config = dict(
    n_layer=12,
    d_model=96,
    n_head=6,
    n_kv_head=6,
    head_dim=32,
    d_mlp=384,
    vocab_size=4096,
    activation='tanh_gelu',
    norm='layernorm',
    norm_place='pre',
    norm_eps=1e-06,
    positions='rope',
    rope_base=74600.0,
    rope_fraction=0.5,
    qk_norm=False,
    attn_scale=0.177,
    bias='none',
    tie_embeddings=False,
    parallel_block=True,
    init='normal',
    init_std_qkv=0.0784,
    init_std_o=0.0,
    init_std_up=0.0784,
    init_std_down=0.0,
    optimizer='adamw',
    lr=0.00245,
    lr_mult_qkv=0.7,
    beta1=0.95,
    beta2=0.99,
    lr_head=0.00594,
    grad_clip=0.5,
    warmup_steps=342,
    schedule='wsd',
    decay_fraction=0.651,
    decay_shape='linear',
    final_lr_fraction=0.0,
    batch_tokens=16384,
    seq_len=1024,
    doc_mask=False,
    train_tokens=130500000,
    steps=7966,
    dataset='wikipedia_en',
)
Each number is 128 + 32 x the weight over its row's rms, rounded and kept within 0 to 255. Layers, rows and columns count from 0. The size above them is the row's rms in percent of the matrix's.

# layer 8 attention output, 96x192, rms 0.127, rows 0-32, columns 0-95
size [ 97 109 111 103  98 108  97 105 105 105  93 132  95  94  87  98 103 105  89  82 101 107  95  80 101  98 103 104 101 101 103  97  90]
[[158 134  91 161 107  67 104 111 127 126  72 144 125  94 134 137 143 157 170  99 122 197 113 142 150 125 142  85 113 113 120 179  40 129 162  19 186 142  94 134 135 154 151  73 112 132 131  89 206 106 138 162 106  94 154 128 168 152  32 123 132  65  88 178 120 112 153 108  94 112 105 137 203  95 163  95 160  72 104 104 134 138 127  58 131  90  86 130 140 130 107 156 130 139 104  79]
 [147 169 139  77 115 142 134 166 150 135 105 152 121 121 132 103  81 124 131 127 119 145  84 162 117 116 135 149 127 158 106 208  99 107 162 204 147 112 105 157 141 114 117  95 115 101 120 148 142 221 105 255 128  56 149 208 120 134 110 130 169 111 169 150 136 105 100 152 137  84  75 135 100 164 202 140 110 177 175 109 160 168  83  99 124 160 159 122 130 132  85 121 122 127  90 107]
 [117  96 186 151 113 124 128 132 119 146 178 105 212  81  82 133 169 126 112  93 162 155 147 186 107 189 133 160 122 101 144 115 233  95 111 160 176 152 110  77 153 121 109 131   8 162 101 156 155 201 133 129  80 157 104 167 123  78  90  67 172 166  72 126 138  94 142 162 157 113 126  75 105 123 140 131 103 206 182 104  88 133 140 168 143 130 167 164 175 130 109 145  74 151 165 160]
 [133 126 153 162 139 172 122  88 143 112 156 115  58 129 146 205 206 159 115 179 159  56 165 115  79 172 188 159 155 117 133 147 180 190 141 151 110  63  99 158 144 179 177 177 158 126 133 105 142  38  83 118 120 122 118 139 118 124 223 184 164 134 111 101 182 168 122 141 138 167 136 100  98  96 152 146 126  98  86 147  95  96 110  95 194 103  89 116 113 135 141  78 161 131 149 147]
 [132 121 126  88  86 134 151  99 153 163 138 134  96  79  90 126 148 155 114 117 124 100 164 156  94  41 182  65 130 114 145  96  84  62  83 211 160 133  84  92 193 101 138 153  88 169  80 122 117 104 105 176 177 118  57 148 212 118 153  90 118  88 193 160  92 100 164  79 110 117 175 155 124 123 178 145  62 131 115 131  79 140 184  98 142 117 111 156 159  99 197  94 186 135 178 131]
 [109 128 100 138 133 107 128 170 198 133 182 104  87 202 109  72 107 166 106 132  69 172 131  69 151 176 118 125 126 144  76 160  90 146 165 201 135  99 140  41 119  60 155 151 112 121 149 151 108 193 119 141 139 163 106 126 101 106 162 230  78 102 172 138 131 127 139 124 164 156  92 115 107 112 153 112 113 177 155 123 145 153 149 174 124 110 149 144 113 114 114  96 154 153 141 131]
 [126 154 130 123 111  79 169 128  51 120  87 108  94 149 107 111 109 124 133 156 108 128 158 136 117  96  59  99  72 183  97 123 117  93 184 103 151  88 175 110 128 128 166  94 100 102 183 110 161 147  77 128 205  64 101 202 121  67 164 110  55 177 206 146 134 112 152  98 135 133 151 125  91 157 174 167 151  97 123 106 149 109  88 116  56 130 161 174  99 134 125 125 123 163 121  90]
 [107  98 106  84 128 140 114 135 122 153  60 108  82 149 166 133  68 164 130 171  94 142 106 132 110 114 118 119 186 139 159  90 128 143 168 132 120  88 170 127 156 107  99 124 116 133 127 113 173 194 132 165 103 128 146  38 150  94 159 137 174 171 148 113 159 156 121  99 142 126 113 128 142  47  99 186  98  95  92 135 212  98 136 130 140 131 153  85 110 188 131 130 173 152 133  88]
 [104  81  91 113 139 152 144 110 104  80 144 135 146 110 174 104  53 134 114 134 108 147 187 146 181 124 131 151 107  97 142  83  80 123  64 143 155 154 139  92 103 156 131  56 201 151 163 103 103  40 169 107 184 126 177 129 133 181  88 202 150 146 107 164 100 133 202  93 156 150 123 127  67 158  82 187 114 126 164 131 144 112 122 103 118 128  86 146 102 137 142  84 132 131 116 183]
 [ 92 143  90 127 126 179 135 127  94  79  95 141 168 100 150  90 177 149 120 130  75  95 118 125 120  70 180 183 152 122  88 169 178  73 211  64 128  94 133 114 172 119 150 119 159 120 149 193 173 133  83  63  87 157  14 131 141 195  36 127 137  71 176 166 166 131  91 101  74 152 139 120 179 101 149  95 137 126 118 122 105 138 204 147 149 130 137 149 100 133 126  83  74 129 140 128]
 [156 120 107 131 170 147 110 114 123 178 102 196  99 138 154  65 157 127  87  86  95 144 131 102 131 205 139  81 119  94 111  97  99 103 123 146 147 174  64 195  96 113 117 120 165 166  93 103 171  84 134 147 149 118 173 129  64  99  87 143 109 122 158 115 133 105 153  61  90 182  84 172  81 113  73 144 146 170 117 169  75  88  82  94 149 163 113 119 105 115 108 106 157 161 199 107]
 [ 88 104 146 205 105  80 153 120 112 204 140 135  99  69 101 164 128 185 136 102  96 144  77  99 166 117 199 128 104  93 174 109  76 123 162 135 134  77  97 136  72  87 143 162 147 143 175 107  81 128  52 113 127 189 191 156 153 106 151  58 121 117 143 111 138 131 208 176 148 105  99  84 132  98 114 115 126  98  61 142 125 181 162 112 115 138 135 127 133  81 129 179 159  83  97 141]
 [ 98  72 126 127 153 112 102 126 146 146 179 124 176 110 144 135 114 206  89 128 145 115 140 129  63 117  99 104 106 139 116 163 172  94 226  96 128 183 119 117 186 124 128 234 131 146 154 164 161 128 114  98 160 129 115 103 139 134 156 211 182  47  97  94 135 136 117 129 152 115 151  63 151 119 109 161 172 147 114  92 113  93 115 101  89 140 113 104 116 184 114 100 139 117 180 108]
 [ 96 162  77 140 125 136 128  74 175 154 103 115 155 120  94 148 146  95 143 159 112 157 146 151 118 131 127 152 146 142 107 105 167 121 124 186 185 106 150 145 143 180  95  86 121 170 138 136  89 103 215 110 149 154  91 150 175 188 158  73 155 168 221  72 109  92  62 135 129 201  69 121 102  87 120 113 139 121 173  74  53 112 135 192 137 156 102 134 128  93 171  93 142 169 119 137]
 [ 52 107 166 138 170 171 131  69 123 161  94 104 141 137 156 119 118  66 156 119  65 141 141  92 148 106  91 125 109 122 125 142 147 155  86  86 121 147  89  71 153 122 156 122 167 191 128 120 156 131 159 155 111 172 118  88 128 104 127  96 104  32  90 141 143  84 158 101 112 161 167 101 110  91 107 159 146 159 107 193 131 135 165 161 103 146 208 117 128 114 141 115 130 123 109 207]
 [146 116 167  89 104 101  94 104 129 141 121 114 103  72 154 158 119 102  51 170 153 120 167 127 130 157 116 167 148 181 133 128 122 116 120 188  78 145 191 101 125 232 137 128 164 161 159 202 235 161 124  89 119 128 145 163 104 132  91 137  68 143  65 130  73 113 107 146 166 104 161 136  84 153 144 161 189 182 140 132 100 144  99 124 154 139 177 120 118  96 144 106 129 147 146 137]
 [138 142 103 162  83 126 154  59  74 102 137  99  80 160 138 151  91  99 146 122 151 109 133 130 176 113 123 177 112 132 129 131 119 127 139 151  79 135  45 123 166 167 125 112 167  86  95 162 130 165 188 147 145 145 210 192  82 229 164 116  87 102 127 110 114 102 116 162 126 100 120 105  86 179 103 113 107 122 131 136 150 144 122 109 161 169 149 145 179  98 139 136  93 161 124 161]
 [132 140 111 136  93 109 123 156 120 159 123 190 181 135 113 142  99  78 121 146 188 100 105 152 154  93  83 108 126 164 106 115 127 111  67  95 163 160 152  81 135 130 158 179 142 220 180 125 116 154  94 133 151 106  91 169 113  90 141 152 191 174 156 182 148 114 135 146 118  82 148 172 169 179 183 113 142 150 143 113 120 119 145 186 159 113 112 101 193 155 100 130 156 137 179 193]
 [159 139 183 113 140 153 111 152 112 103 156  74  71  83 103 150 152 139  93 138 144 137 114 132 147 115 133 129  99 113  79 116  66 139  94 148 145 101 174  48 198  69  65 128  71 104 109  92 142 133 175 142 108 119 146 128 153 157 119 106 195 159  66 125 211 141 149 130  97 117 124 135 137 159 155 183 102 139 147 148 130  77 169 115 156 139 129 183 178 108 141 171  73 168 134 109]
 [105 134 177 116 114 126 143 154 149 152 191 112 120 108 128 126  92 128 146 143  81 111 113  71 218 112 127  78 165 185 117 166 121 163  96 106  65 153  94 129 173 129 129  90 101 118 143 127 125 123  49  68  91  73 175  98 131 106 113 142 129 179  31 159 142  96 129 137 154 119  94  92 127 123 136 108 114 118 154 160 109 144  71 159 151 128 144 121  87 148 134 187 115  56 192 155]
 [103 113  74  94  93 145 134 141 140 106 141  95 133 104  96 201 118 100  88 121 140 125 120 132 100 147 163 106 137 109 100 156  89 130 148  97 190 140 144  98 143 128 183 128 170 134  18 135 159 131 179 127  41 159 149  99 139 134 109 171 109  76 100 157 142  84 112 137 107 116 146 120 102 202 104 137 122  99 128 101 165  76 141 121 152 103  74 141 146 122  75 161 148 134 122 139]
 [111  94 114 185 123 106 164  80 180 147 112 126  96 132 132 123  88 106 124 113 127 153 118 101 129 127 182  95  86 118 135 153 110 138 145 143  93  39 127 169 143  84 148 178  89  95 208  82 125 118 178 171 116 133 185  92  76  62 159 120 134 125 142 100 147 103 114  87 108  84 125 100 100 146 122 125 132 168 113 145 121 155  87 190 131  74 127  93 149 143 108 142 143 185 114 137]
 [ 89 149 109  91 117 155 111 109 166 106 142 140 182 173  68 167 115 188 127 153  96 134 153 182 131 142 159 146 113 133 147 108 155 125  68 176 137 109 133  80  89 108  72 133 161 182  96  78  88 171  71  66  96 148 124 155 113 173  84  83 122 139 127 127 104 130 108 135 108 112  99 128  94  91 106  88  79 156  87 176 112 106 110 126 146 138 123  51 159 118 166 145 119 102  95  99]
 [ 95 105  83 153  91 133 136  64 123  77 175 148  90 122 164 112 122 164 123 124 162  74 150 121 109 115  89 110 145 104 150 143 142  53 121 119 162 167 115 154 105 101 124 171  93  78 180 135 130  35  87 130 110 130 152 191 149 245 182 120 113 189 152 176 119 142 148 133 145 101 155 137  63  95  96 129 119 127 116 148 139 185  86 147 106 110  75 156 134 105 173 133 190 142 137 122]
 [126 166 146  84  53 120 130 101 131  99 149 100 127 115 144 121 131 156 151 149 131 152 207 131  97 115 159  43 103  79 150 124  97 139  95 130 136 210 167 114 178 164 163 126  85  18  75 122 158 143  79 105 105 129 146 133 163 102  99 172 136 136 105 197 110 133  94 135 112 130 136  97 113 158 120 119 107 113 130 139  96 135 117  97 125 111 151 144 100 123 159  94 115 106  55 158]
 [129 190  78 156 161  99 126  77 173  75 102 124 135 165 175 145 147  90 104 125 101  80 110  74 164 158  75 114 136 132 174 149 159 180 165 122 119 127 139 122 141  88  58  56 176  83 137 137 105  97 163 139 151 181  79  95  94 140  80 172  93  68 142 162 160 203 110 141 101 137 165 128 153 113 170  86 105 148 147  86 108 112 110 127 168  85 114 114 128 101 141 128  76  71 185  82]
 [ 75 149 118 105 145 166  62 126 145 116  87  66 136  71 146 124 115 160  61 115  85  90 102 170 128 161 167  86 205 106 138 121 160 112  54 104 110 126 168  51 101 158 132  79 137  64 141 140  96 101 141  73 112 121 127 105 170 154 158 144 183 111  74 174 121 143 156 115 119 124  97 147 213 140 112  97 126 122 125  59  98  99  84 136 109 154 109 128  65 153 156 130 141  97 107 151]
 [198 136 106 163 154  78 119 151 167  96  85 141  96 124 112 100  90 181 111 147 145 130  98 124 174  94  78  89 135  84 138 116 168  41 105 158 154 128 101 112 100 127 109 121  97  61 123  85 143 130 140  90 222 133 204  99 177 200 200 163 153 112 209 157 151 173 149 134 127 122 119 169 102 139 168  97 156 165 127 113  98  99 129 135 141 100 143 127 165 134 145 104 122 133 127  95]
 [132  91 153 108 186 106 158 116 105 119  87  97 107 139  77  79 160 115 161 136 208 122 145  85 142 134 152 116 117 124 101 176  94 131  75 127 124  91 133  84 131 134  98 138 136  73  69 157 125 157 224 136 166 142 130 127 144 195  91 188 154 149 178 202 196  80 123 109 104 143 131 126 145 135 208 170  95 114  95 152 125 112 121 122 118 107 133 138 132 120 119 161 161 147 175 113]
 [149 132 151 121  53 116  80 147 137 123 177 157 137 168 133 123 148  98 115 110 125 172 164 151 132 143 115 140  92 144 156  64 194 100 150 115  72 127 164  74 136 144 103 125 109 158 159 111  87 138 209 119  91  14 116 117  93 162 135  81  32  54 104  99  99 130 149 118 109 125 109 103 120 156 120 117  83 135 198  96 135 122 146 157 120 161 141 180 155 109 159 139  88 148  94 108]
 [101 134 153 180  88 116 129 120 119  50  81 163 181 103 141 182 129  98 113 142 122 123 140 112 130 111  99 122 142 139 165 136 120 169 192 129 138  93 120  84 139 103 191 145 112 234  25 182 112 126 164 131 140 122 137  78 133 173 143 136  48 129 134 181 145 159 121  80  94 114 162 153 153 134 189 115 119 134  89 168 137 132 149 161 129  63  67 124 127 149 118 141 154 123 154 138]
 [131 150  81 183 120 135 165 134 182 162 157 112 171 143  88 106 115 111 131 130  68 155  78 163 102  98 124 106 153 188  91  89 157 136 119 135 158  52 124  66 201 131 143 132 119 154  77  97 171 153 101 139 175 172 150 193 140 106 149 149 211  89 140 122 139 124 130 142  86 141  79 149 159 126 116 161 129 136 145  96 163 152 179 161 107  96 134 111 103  85 105 153  83 137 172 127]
 [154  79 174 103 167 117 152 165 175 143 107 134  74 154 139  96 108 142 157 113 147 152 114 141 183  78  91  81 105 154 135 106 173 105 150  69  90 150 166 165  76  51  96  47  80 108 128 120 175 127  76 164  94 178 129 195  75 175 108 121 130 145  93  96 114 109 109 124 140 163 141  98 161 114 136 104 166 107 130 105 102 176 156 112 128 107 112 145 120 160  79  85 179 100 125 101]]